{
  "n_head": 3,
  "activation": "swiglu",
  "positions": "learned+rope",
  "init_std_up": 0.0226,
  "train_tokens": 204400000
}
Each number is 500 + 25 x the weight over the matrix's rms, rounded and kept within 0 to 999. Layers, rows and columns count from 0. Numbers have three digits each.

# up: layer 20 MLP up, 512x192, rms 0.177, rows 432-511, columns 0-47
# down: layer 20 MLP down (transposed), 512x192, rms 0.176, rows 432-511, columns 0-47
# gate: layer 20 MLP gate, 512x192, rms 0.169, rows 433-511, columns 0-47
up432:520450517579510479478527518478524489523555503487514472465480474507480507502524527489460520526500521516532514527503515518493513488440501507491496
down432:533525481456486494494462515529481531510509525515469498501516468545517487506525502484460533532511493480504466480487499448460468536485481495522489
gate433:516486470480473528524543495520478518491508491485479517520506496506473475460485517502444476521481476534508472480494507516468510550501475473505497
up433:526532502500458506488451470483476504507454445504479452476537495498506541476447504506541469509438534474487487504498504524486488524509462535494548
down433:512489513521508537500500524497530488507455509516514480464514532528526454495509509544467504451503450469517494490473467490532497508543534515534539
gate434:533521494440463501450473532533485530500486507503497552530514521508528475562510444509491478499487564487482528487509491537509539480504506499514534
up434:502539492500482469553519507565500488545452510495538476513478464517522472532452477480494489505472525562512503475544452457495487498503485514486486
down434:496484488513472503466509539474490501484532526461501518507494512451524472477520452577521465483497520528531464500489478476500498479488507520502430
gate435:478506497463512498483526507493515520517474520511481493495529510479490515425475490494550475504547509504477493502517529484517518508488480529502505
up435:526545531489477475529481506540498518490473474518476458485496483504503483538491512522542545509522454490487461580477486516474536482523516459462524
down435:512515531514493462501509526527560498489502480509492470475509491521509513506493531494481517476494482516466497511532533539480515505481476500511465
gate436:468487531497520506532502491504505451524497472495507512530482558487484475499535476518496478522498492455533479518502535497515481487512478483505472
up436:465503534504512499522492501494521479551452452518522500512524502469486509509515484479489446492502502490559480481542503508488473481485465496510509
down436:532499514503444494495510506515499515519527511470473521519520497529493509496492477510518535488527491499488457511490497475542510527505490479504565
gate437:496497473527542496501480489532509502505499470511486493526518520468506456511530507467543466443515524490479517506502452467503484507511452504498456
up437:499509495489535504480496495493516524490499498510508487480465483465502514468505496496473484502482488524514460532487519504462466455486493485508501
down437:470496490468527487461496529477468504486490548522560498512516518507523521492475505493462510493503492533497486499476487568494476529542520410558533
gate438:504514496440506510454516510481489479477522489550537495472492481480487490456533492511492525554513455523521499479485506474469545490484480476481505
up438:515493515509481476493514479520503488504483518519457486496514480524540509518516529504487459505497495514515507490489524488491489515479492512507526
down438:458531489491482451526511504504494497497511511438521483500518516552463507511523524529493471516477510465497494489500513510505518504504483478509468
gate439:476482475532482498430529490488509544478510497499538484504529497485523504497518569491513506503495549467477507448508449463473494484544521539499508
up439:498453493507548530511506484511491524507561518518499505544464532536458506453484499480462513459482497507515479508505510498455505491518527518478493
down439:515525503488505501488492489537505507533509493514474557507518530472472482509508522506516500469492498482526557530456513500477551543479527467540516
gate440:473527454532522469509480509492528494510505500495498508523508512504512504508498502494539485528524479537503487458523539493473466515532576472508487
up440:509541479497510482484465497447521500463503512484473508509478500514476516515486497503571493518484514488493464518458465516476515532493527515536509
down440:465514512483502515507546488459507484443498506458454475531478507507492557493492482522478464521507486539500506456517481509532516533472529495540485
gate441:500487517516490506545505535481480494519490447559513550501530501528517511486483509525542522512516501510551515503512520513512502448458502466521467
up441:487487479516489474514489473526513503437519487558486482521519504496513458525481474475470490479478492478514481529445526517513503498521512481468484
down441:522497505480493516499543561524493458439519452480448487524531488474507524465500473537473524486534565516500501476450479438570522490461520531473472
gate442:502492474482515483526494467519528512492505487494476498546497545503501528559503486517518466507499530483485501499524479525515556480504483501479503
up442:516528554515513501457528518486529517484499474536536498491476499491529500535505524564521510492505478531501507513466546494486465467470479510513513
down442:535488517503512526489521498526517446493529520513474454482494522448512517490524573529507500483553518444483504504510484533507493525483523490536499
gate443:496524533453475475552518502449491512494507511547483527540516506519472471506529494455539514485521525507509477517512476498516497519437476491559516
up443:560457509512516525505539492507493498535454479517503498517494515485500550559470519515519475543479474506526465473429509529502477530544474475496483
down443:517514533501469535506470486503481513492501524489503496506539477490523478494514476501502485521519486523481490470483488526522481445494520453420435
gate444:533505513498473505501475564528524526459509510476523511468508541500483528500513501526492531507520490501490536482491480474469519483519488490487445
up444:476518535501461519483479506490497499534499485499484515498492509492473531473495462484474467510515526479471503510549473521476490486494512494507449
down444:484538523496487490522514537510496468533526480503504521479495506497495509501491515472524553501452498487503495505478539493494442511490482499491502
gate445:535529511470475495501472480526477507484538529488505498524487530459467501489492493490501531469478466473492541496485521533508451520502540477440530
up445:441451492485509479527494447488465497527488482476508477566517538548500485464476547504481492533488512515538499517503498486571525507518464505509502
down445:522504503507501471509478536517535547417510490514521494510555540467514532466515488484493513474509459478506480511482555447507458462505486474447533
gate446:534503529468452534455516485490483476550506496479502479518521503504502516489440510476538472508484503456497452500510466485511516518493460435488504
up446:491460522491512452510437545536461471497488514492465487510490479532446492533502488508513504495477498491514502462494475529473527463532502501502471
down446:485539466458500477499488517493477487501545489556500524522540490457480510490485517499467504492501515478456497457538525495544451477496492491517480
gate447:478476523458488493505495525518534515496503475528496489506497483516486537517504500507491534558489509487476541535528467518500466526417494488490527
up447:527511524534472490473512483495488498461494483477506511515523517507504504516492480523514561501498460503538470486480540513528502461505476485479478
down447:536496497499502477523516524496538521515486498486525524491522497509477541529494462493550504491492477470526516437497474480459504500473545522497476
gate448:492481478502545491493513451496566450554495518475505474508535484459467487493514512471511499462495505548516489526495519457517514514493513507512530
up448:481523459507499509504457478467489501468515500501516520480502481514478507515499482489495503508517476537488454491494538546471488523498484489531509
down448:505493501476486500501507508528503509472500490517493474523529471501549501531485521481492524501460509529525546457457563510479456451500494542488517
gate449:510511494524561483485485498489508517477466523487501490502488517543508466535511479524520512488501495528464527449485518535515514497517517515475464
up449:461507518491499487480518510433471516473513457481488536503488513491484479473539494465510530547505511485518524461506546522486499471480495526479450
down449:502466509509514500540488503485516490522503515453499483528488536483448520481486496473472471501471548474490518498496485533492495505486494464503523
gate450:495549507496539531514522482473497501521481480506521513484498483530532486519456512513526505514508481484507519518493485520479531499509488527519526
up450:548499478493477521518498494501501525501525516472470504486528479456508498519516520469520512502524498502500498529496528504510541513477507497494540
down450:493473530470516489503497489500504521505514525468540497516517486462513551512507506518482451512504488497526514493482516509484499520532492471494488
gate451:483516511486494504502456467485503515497467515517504525516460497502499508475500504490551531548499469517463482486510570491488499500479486511538504
up451:482524494458426442466504524496508517490534457504503491490454493501505524452515517478544470531531476496513490474463551446538485523488506507485459
down451:518495497496541512454527539483485510528503511500504480499559519518510498527461527525473505524473500479525521512453402520486527468503500438454518
gate452:537472521501484477498473474481532484472498543510456520486461498457476545494510460522527501492512493465512475475493475489495489504450534482542497
up452:527507513488540496483444510464518497513452532519487478515475524515471533501521488467483507472518481538486455508493487484464477507499489568515476
down452:499494497480442477508554518473498550548510499509482462460505461492528492514497497535510490463507467495505480475480546467493518507496534502525549
gate453:498492456530482505540515494508503494466501518488463473492491508525494490513491472457497498532509508485455481428529483503542517509514499482492486
up453:471509512494542496435464478487454534503487476496517534539518483475469520484485510537525501485456503504511533541505498495502483498476543518511467
down453:516486530483509487555500472537505494507550533521487460451465501473517503497473501521501491501475485499486515486531531508490542521535488446515477
gate454:524516521529526488516493512516493493504534486511526494496540469502484441474472512493505503496497520513539529492495488521482519493479506470519521
up454:525464469504473518490519476487531484494475522468493498486501502507515496493511486531488520482529446506470463513477550462455498500511512521477487
down454:507480488516506486542498520520491508501515488511521503492533518461492500522508481540466476508511518519512505488502369508541504466469493531437507
gate455:524520513462503516465477481514497546487515531515507518511498489473507452462509455505520470516498500506515504498489482496500457503463508475527487
up455:502496481492454503464492526502534481506454486508475486512458473454515467464450489469448503492542504520511544508498552519452506506530490531485500
down455:480538494455554523480506513450533554519518498530536501536489496497519518486494478509485496479532468486514487508500511468500459530517497532466532
gate456:550506529485498478505493514507533473533523471554479500475517480519506527512463489495492529497524480542499487477503491502498464500525496525490509
up456:502444518509484526508523468498468524494519513521495492498502485479509527513522523482490481502493492473470479497494500470556496509476500487515498
down456:520494553528535513490488526516497473503485463504466515510446474539512486531537532503479504480539558485565506480494488527476488489480519510422510
gate457:481488530513496509450463509475474492495521460490502497497486538497473503488472449480500471549498461473488490456451512514522477545538500480467526
up457:506497510494498462464488469533475561480539518495512509500509504504489482531459499521538482503490519505512478479505479443511525497514441469545542
down457:507479508491522469459507536499485531492505478496462461490521450512478515545491513470442485538493491465479510501483457558471467514519545515441517
gate458:489504439532503479476526491516527478494503543506475527475494507483473545483508497482546497503524513506532505482531509451501500516519515497494504
up458:501467499480543516546487544499483483492510533531471465514505514531468494474511479469515519538528480506486499465553490453454521500501494523460503
down458:472461541496487531549498561516520479506497506485510488505495495495480468509511503523516536484479517520481471517492475485558478470543460492474511
gate459:491507503479522534490493476499481465528522477512495484507513504490481501501483522463485542471530540498520463491506425516510472460506489492481502
up459:521464499488535480531477464496463530476545534469470495528523506445520518498495496497475559507482542471497495468489499515456496525492502507502556
down459:495531533511522537501482466488499488491446496466551470523505474517531527497506523475486554484536541482519510490522523503516507477490489479503493
gate460:492510509475489506479508465516505476472477492536444456483506510485538515498516471506522517500556513473492514533449480508495491539510483496459502
up460:536512465458495487482488516487511510479518422545505490475535469526536516509468497570482512500497526506483516526519480503470476509532531543500545
down460:515484549514513505502517492514481501480506511476474449456498492525498446557476511463502467474495522482504511514504522553483509512535532481527468
gate461:513476477464499482503515458529526463511520454527467496497451468521468502531500502508515504505480457489510484524513463478486517540493523509482489
up461:482545475489495465499470491463466494506452524517487529531497476479483516542513520460527497508484487538479449523536495510533502515487560525487509
down461:518509472509519462511525514483504491512545546480529486504530473502522494520523478509479481489506481502482516501503448498500480479523510525481456
gate462:492505489543495485475514528540495530517521500478504525547511477543485468490496482485516533538486472508519526515494491521482522483450506493508456
up462:501504494526488492472489493531488508495469517509475514508472519504476532466492502544504513502515451538548497485500465509491457511493516524509485
down462:470488487529495551475502464498528491527483489510495513523525476483492492519458496497492497459525503507489485506477506477541522470511438496482499
gate463:491489450449533527469514511477489526495494461506477493525563510492485495544523522493508498510439451475513499522529504569496534523466479497482528
up463:534493487467511530497537480476486494486511494514486522490498524494494459509551521465493518469466486502523491508472470509542520483500538518537538
down463:513519479478522494518502481502522471443492535528519481490509521496479534449486540542512530476473513520473484497475479474488490467506510546458521
gate464:502529488506491476519508514477512538502518450531525484520521502485443482468501479477498494493510487463504485504506505519492476553482473463509559
up464:529513527524526528499502487481505499506457464514522521542556502513533501487500497466500461489503519533486498504476470489485496498487491492475519
down464:518532529465513474510490513490483491513515466485503481480504462493508498463472464510500484494495485495474476497519489491510488508483514482482469
gate465:467506506495493501544468465482512465489467486510507486480520506503477485477516502495481506537524514560512506507488442499502493516498488542509468
up465:477470553534509505555448516542478518486512469500503489477509490537477511495523478476470509511557511535505510547515500496498485499508504501500523
down465:504504495494478517516518524487504491502483529490522539500507482523503462513500492520484485506501517529431478499516543519500476525491487476489505
gate466:473481538478482419507466449538505492485481478486495487533513545503490494517535485520524497530504479471479516507500524490480488478487488516476516
up466:511529505476482511484454497465499489502537519555531509512444509481502524483533498470521492495505525470503509512530494462491511482460491489491481
down466:480462491502489538479514544495487514512462548465494477525531481512493485521499506501511503511517508512528476448496422501516522506501513471551507
gate467:550486486500463493489493474506481533485477532520511500502481503486523522496496522482492542503512516470471460499512498531509470514482464497528515
up467:522501496481481519502483560495511499530492540493471487485495523504507502529500478477504512505503519473527476505446509482499486464480479543515453
down467:480519504529532495519507450506499477448484525549430506538511518510467493497481515486482521505479477510523495508497531469527491511512523474511506
gate468:502486509476476534485515534520517486508523456500492491486484508494527497503486494506507534446482489494521496473502492533523484555548496439491485
up468:522504468472538523509571498493437500492516526515514503484530529507520479517464492487510510510535486521476507496488462497503501487503485526501441
down468:477505504486476518506515545537491496523500527527496476504536507537500490509463485476530528493499477497513478483459479514520507494489467489457539
gate469:525486489495501514543512517522542499492517508495547459506518489497470522497530509482498477486481454503484512519479476449508484507507487520511475
up469:479526465508464493487453528515483479524541532539507517513498539480485503511494488477476467545526468506459528464485496478508519490503523536512485
down469:486491516536505462524499545516476528522541474489469475468484540534471564498494503442492489540491480506528512470507534552497500516471479527501526
gate470:431513477488508472499519508463457484524497485520501492468519483473483490485482499487460487479455514517484478485504485546517531514473526503478499
up470:514520466510495471527466475522465493463503494502484492465523476491526459521530501447491509495501424525521508518535489480548478493473487507454508
down470:513468469490450500528501481479482515489472484527540513525550475487512511522525487486501540469517513500510510519520451594502498520518522512487493
gate471:466490498503514522544494550480534535517477503511482511498541536543493493450474511529488458541516509450491491506448455499504545479470444488521550
up471:509492487485450501506507517460512517535481502467507471443481491496474504528503500533492514562522473545475494490530489492530472485499518537499512
down471:516490488540492472470503464516490465488518538501570540475476483494533512474499513511499483510502473501466482529481453481509475472459495518487522
gate472:445483512465498491511535503475514544506461509495512514511467495485487509532540555528467496514492481498489514520545494516477548506520504453498458
up472:520454516539501459509465496517506490484474485498501473539516506472483506494462511477487548513490469535485516512536443489558535514526513554523495
down472:515498504575507519512508503499498523497507548477504511463509497511495497503496467482505508448543524480546459497522474478485548508452503503490531
gate473:508487497511499496493494500499496557508484534512487542469519490514482506504519521526484494435489503522564509530486496475529503483512500523475545
up473:484502505499540497490485505488436469493502428451463457507481502509475516492510480523499534464495473539506500499496498476498519543434511508523474
down473:483520531516476484524490487460461529508474483496509499507492440483545511499507512531512477525487473467510527525492502525520491481532497531471507
gate474:478498513512474504508487502537523539497463503485474499518536500518501490478485502499441537489468492515545483476498475493479521531485500460514502
up474:494508519493469536471532523545498464498530462502526495488518546509468499495538438501544534502493502504508493510475458506515453500486476517539480
down474:489534503501500518518493547508486503480499537472492458477511522523512497496501512461478501503475469498505488473540486489466486490491476554491509
gate475:460490476531486511517511525503501520466509467536468522472480513510494504509466469472512505497458493502519471464512510482477487511562510474494491
up475:531506529459502534512526512514544537478530508514457498490496526516515476525472518511485523490553507528507499540508483511492497509531477497482509
down475:490526482481515493492470488530491509469526514519520533460500512472473463533521479497490515470499471480438500497496518477525465532576514473523503
gate476:502527513516513506495499521521507578461496504485503473572494474471465476492481502504492467490461478513496487505471483493457501517497520551464489
up476:526516483524482495511478452499535477503498462501491519539502518501488512473488486499507514507544498537541501480501490477499552515481496448498560
down476:519483538506526563471492497517437505486492532503470531508512521486487495491517489537494510507484507511499557485512483510462460503513449507542468
gate477:509480481546514497482522509481496534466496498502474507519465471517485465525513472467444486518517464465489520515492493476465452546489491494487518
up477:535454480512470505489513536462505498507472530486518476480467515506500493523486516483470489497518491425482519534496485497487527524497529494497534
down477:498425448524477540536507471503471533514478494499487525510461510510516459512489486507540489537494511498493494483453460473487527500494478505495446
gate478:535550484484472508476536468503504475511533507561512508449496489467518478492531485484516509458551471486489508483493455470544512508450538488477530
up478:488500523498522487519530473506500507482480544516499476511508481482519512550490492473495498493455494474537489454519492486488473540526501532537508
down478:499468543514543531523510523460502488469484519534521490484499499479488529486482490538471475531501464522502532503486463512479499510479512529464496
gate479:483511519511548512470525491533498493546490497510512497541496481500505455486485517489496483508480499509518480493474507501510515517500467494506502
up479:513535502462468515485491517447469478483517504429518503453497514495510539486522481487461540485462492473503513501460452474502514479493498508520514
down479:508517495489506486509532536495464456492521503512471517513482506495509525525521501463543534461499521519519464551508466536513449481486496447500515
gate480:467501508536481471512484520532506493505515516466527527511515498493478482474493480522512521449507451537473516493485483468514484484501499522466493
up480:474478564468537490551479455492504460490513532489521523483529527496500492493484493488500506528496510551503479533483501549477509477541493475467444
down480:537434493503475457480513476492511483510487463505532546503540517518490524533507430512486452512485511508536464494532499488473539525496485476489486
gate481:474486557462496540458500512488497488517526526525486503483461512488504517518520545526512444484490526526502488498514493493501495496521507499441491
up481:526529476471544503498482518504511475495499496509487527504509481520472478510496465459474505528521481498472510481529543486531485506507501532504525
down481:495493514513559544492485512479523480463515487495464504491482503500492461524504480487493552533507518496509498507503450494511507500496490516448513
gate482:502508461499479483472508516532492530455472512470497448528521488561489471489447574466499477503459507513477488520463477453537505494486447481473474
up482:496477539494518483469560505503483486479534535467497448522504452500492480492505484507533494497522504491500509510502496525478520547486506464523500
down482:464520511503542467510509457492537480512453509515510474505477500518473507498494527518511509495474501499491457500490470481456498503495487487483526
gate483:462505521500465487548530452508526481539545512507450538503544499472491547536503511540504524498510503506500510482507489501490549511480501511483507
up483:511531540506482453452499523460534524484472501542482459507486510502481528531489487485467494468510478476455525470523525491468505516498559483536521
down483:547494500507522485486519512525485510494484514535499479525515534537472472475515499510488501480534471480514502521534549562512487479534535466493485
gate484:505489484482490501495510528532511459514494496508494516512488516496505506539540488471496497499477525505471522473522481457505483475449490539506470
up484:520478483472488494490448476503481472509533535493485506466549527497479536505502521486530532508458515522496475515491487480505520511523496488483503
down484:498534497545516467497516485490534476532471528462486515468508537485467520466524478476501493463502524492524492509490501527510492514476465509528454
gate485:535471497492490492549505502504509499510544490520529516480484484499486492514520453483503503476486523472421458505478500495495517520514507467524506
up485:495487493475497498535517501500519505513529497481491564484475504525493439497478490523482505482555536437510461489495514515493521520549514472515484
down485:461499478459510469500501517485518506504490510473494542504472499501491484542513519531497491498460518450531514501541511511474467561508490520524465
gate486:424457497472508530459510495484502484499533491452512516459468518526485477503493481486499516481512492506487499504437484513457503509469530502492533
up486:449479501520504515500484454506490507571519528495487475497503506489535472493470512492515476481534519495494472447501458492481502484457515499460498
down486:482468499506532475499506472489532488530491516504507510509522512484519458454519510491490465493543478493509470504528541458552548498493499500531519
gate487:516512540467494536514494508526528508466508503492448524522472519476487462476463497498477498546513483494461479554495477478470484492475485505509509
up487:504510489517528482505511487459458529499510480436531472513492491528504528487519528496505497496521504550505487501506506518539468495511468543448509
down487:502517474497501483489461515490520476521499480506478501485503460502566497500476452494467507518473499478484494529476496492458497467507488494545499
gate488:504485483514489483525515515490542513518497469533483514496459491536488517505521489540444492510517519476520492473478511544511478481454488475497511
up488:498487504522469497438506462523491496480535529516543478503538494485488493517498493496508449498500501510479501532501466504505498436512508492481485
down488:458493515489505473523501489493532485471527525521500489480487503544516521474498542537523531476488467477498513539496387505509480503494565541533480
gate489:473511424530508496474507510504506525495495451489481501512527507503481535529465537520453547547502529511509473479486475494510508543488492494494472
up489:509514514520491475484521513490519470446520505502476503468495486490522509502497517465503485489530537511470519462532521448464493501524478516499476
down489:477476491507482547492500505509486534517508499508524515446515479520495561487491521500489484491467555532493463499505534507476512477514489445508530
gate490:447476470571510481521484522492568470480491488486474479509506523482495487502490513486470435475504459488512502537458446483498492513465492486508514
up490:509469493477466495511503487553448503512498557513541484502516479539496488473492512548531520490500535481479534541548493468532518481490494509539497
down490:506476505531523529430486487534481474516501492505514536515502491517533449463487489489516518521497524484513535494488473501505500523518482544511529
gate491:472503513518523520541460462508488481531519518452497477480505520507497536521485542501509481480478495535549481524461482521517490494504469509545512
up491:516516533498496518488585534474515518495459475519502468456520520493511501543482503456500526486555476477520494478536493515515474481488510485485490
down491:496531566545498464502469510509485518519500494465465506503516532518465508484508522532488503519502462511521488507486446544505507480512510507418509
gate492:496500502480497544518517495527521469536493473490506516459478497479473494498489461470537461469450473475505479479501501473490434489503456547472495
up492:500495516535508499526474477515469514468557546488468507493494521524533481504483500511563497493512506547520475499515484515552481439496486494521518
down492:540527482515463508510526518489497488499517475477525559505488567466457470487506466454543506498521517456506520472520498460526525472475479541461495
gate493:501527543469427526514505507483465493489494468505518488483503477480461466492461481506514491479471511465543527470510473470497531496523494481512487
up493:490494522487505546483501464522496494438459517481475459504450441516491494494474516476487541498512567486503560543528520484457529507507509494511487
down493:464501559480464535468539491517519493546506513505500474480469501475495541521507527491471521444503513517476494457514490543478498496491462495481479
gate494:525498472477508505504488486478502507485511497516496548432519473487515501458514530516527524474507506523486515466507513504490460478490498530500464
up494:559514475479469505493529480460537522541524487502488515474537463498496514530495502489487490483590488499496502459531466497545460471510456515509494
down494:519479527517489472468477501476473528485482456498531511531550454474496474496492464474534526485513504477522514496543524493497478475510474524513511
gate495:510479461494497494456477475503511478492462495506497428549513511521510516525508504510509474529454488459506503495498434524423481485518543525460542
up495:519536473527487472481505477486502518556455525528468509508477430481502487498533536508509524483478511430502499543487505467451496501516505516463547
down495:498492476476512501457495528431489491510513535538474495491466465526529518475525523515486514484504542493479496506521554535481485517539457569483498
gate496:507517490500505499571486503477505459507526477511419513478516527488521494528480470498515507493426493552528503492552506492532538509472518508451499
up496:508508544475500484549485495522489524471498504529540532528537524500486468487528524463476514484511464544516507453468523504494453467502543477496497
down496:492464515506511510514531486551500476514516531502490480515498457530505509511488529478501471511522490464478464488490556520499523498548542542480450
gate497:516470505473483496494461495485454536458500500502536498488482501506494491495481496486485453477508452536483518547504477517526501511472496519485472
up497:506480497531517491506513526523550484501451524465486509483491514479467468518536535471512504511472513501503488453538533523553519469509479500512509
down497:468543501509491521535499510483473491497536502536559504502482508511523476494501514487528537448554471485484486513506529511500505478484505447488519
gate498:472521477483475508469474493506548521504490492482560443517456496533497496481501443555448476532510457469541506482492490531473515480503491478471494
up498:500454510476510455517511516501512503485457547514513489447444472486488461531510488523469482492465510498489524525483506529479570484507532561513509
down498:501531511476500520533456519498521527532511458527532481532485480451505517501542519566532476526445496456498474499484466516501511505441511503476442
gate499:474505458517522481508492491553497540530494495531513533476524477485484519537530488478484518442507488504452491498515435496522497491526542501487545
up499:520456488540459511483497477463471467510517535494524476491505471491485474496533465483506505536545509466514526504483533526451448515499503514488487
down499:504559503507529493501521491526513482485483498549508521492502538537529531505521499487502516509526488494509487506507469434503466518508455514554476
gate500:457453510468462496509495521467519472483470513496498523537489481508505510542543519513487476501466496472517562473542527526535511474464519487454488
up500:495488552481449492506494498459497478517491502449451458555526489494526503486523510471491496514458480495487479511439520486469533511515452532513495
down500:534475520474538494525481548538459500493472518488471515492509435505490489507513484516458532472557478498467485486473496522499478539488522532477520
gate501:493508494490465489506554473490520520539510457495516485505480516489437464494547549476489507468488512481541520477462510507509473535508501514474460
up501:487519490517544513528489533523497497480491514505477515511492494452515501508505502483491516526506508531529494495501488529494513464497535481501488
down501:481505494523500454518498467499505473511471532513558464489568498521541506471524498567483472527477486513467540487487481526477519491498500468477525
gate502:542545483493525548489495505508535512511521491465517488519545483465439522547521499487492506520534514512486492505450446498498542517482514503485484
up502:511539471484476502512527495489535481505504531471498515509509499495433454535463524460516500494529449543468482478452513504493467485526514504495477
down502:513487501523535490534506512489479485495506494480507522496460523490514509503461528475495502491529483498527534492495529502491508505491508489537490
gate503:469518495531543480525513516521491497459488486460551506487485490516531422465480531484494459453487491512458492454495477551497481508481518451513519
up503:465456486494488537534502466449514471530532492522463540510490516516469466498492525506471472462476476517444495502479567473503483476501483515478504
down503:513540467508532473495491480472492473481508552523502484516502503508466499499497491488513468488505523536469537526526457512497465482500502498489511
gate504:507474488449491466494508507512505542537532480567486490484537507491498477492521521480521561501514436504450511524536522492506480483489477517541524
up504:499486514551498576470413445506505508560543491471473497520525473508534514500495451513496459495443492520539444518495450538459490498480523520507483
down504:492486497537541508488564460581475520488478499526530502493461533449506492469516499491488504467484486470493512518527505509472479507505467483496480
gate505:470498516510469513494514499525517539545496468471462487509497468486488502512486491509468535486498461481508532500480524479496530490496510501479496
up505:529520523531500495496512515477468455527485482483546517486521486496548517505504517525513504499488521520466501509496469481518526492527535496465486
down505:507475471503500496508507481466513488496447481486468499499514464488490475534522487509478528529513525524491524500524450500471487510499495476530541
gate506:486540495487514510468485509453475482522484542498480468555505478509505528505516493434546449483493504489470521469533527513512459501513488487461502
up506:522510510541519547516508491493488495484511464473506483534503495478491542511489482497489521507494535521522510480485506501511503538504495411507479
down506:505520438463486473512488464500503472481497520537453483441549518520516497510527521500487487531516518494474532477492490489528520504506492455488494
gate507:514486497483442501514491498560458447489509505529493503495449539501491515458525500484501501482493479484458459497571518497480471513503475550519516
up507:540473519450505499521522488531506501503507493562492524508464498508491478472490519447489523493517496495460506550524523465510488551465492460501464
down507:468470458488462523510482474508525503501494541507536486542521489519494471544492534519498492525499501482505509475472434494435530506510487545492501
gate508:541429501514497433493520526517505485510501523485479535495507536438465463485491525484533507504466500509501532489492510514482525457497486542442466
up508:538533499513476500504452499490489487538465519465511522448493498490468506482515475488505535481518515462477511454522503543502505528494468529505471
down508:521475514487488468491504529469478505484479523502502479508518474519525494512497494513508523499505471502512497474460449526487469504482531487492526
gate509:519519503498504479483511526537487523491478505496476484494498477442507505531513477525484489508551555528541511495512516516472515554552497442475462
up509:515499479520466488493502490526501540521525490513542498517489511503469497529509496486507500507507531484487535482544503535489450504497455495478519
down509:488520524545508509482505518476484519535529488503520455517497464543533549475520551488523511461455502517466485478501475524488524537505534483521494
gate510:523512511503481473467463455514508480528480511501539493472512519498481499540513416514487523488419502475493496510473496557533500479506489500539481
up510:527535521500456502454497501464491499479436534508517496488511484489491487528494494516517497483502498456495501477469532490513497487472519538488520
down510:455514477542528445499524512503518477513467445487493507508520470526472493463498507535436519434517544538496487523490508477498499503498488482491503
gate511:494526521485519538468511495487535493461497512487488485509519490521501495493532498408516474493493509488507489532477507510484549461468490499533546
up511:489539516511499520521503483491462495492468484484457500522486516525475530467497490451495490522516496509489446480470499498476509494493530431463455
down511:510476519520462533478519470505480536517527494572546528520467475501535495491463476568523510487479483516504503468503511462481471490537510472522497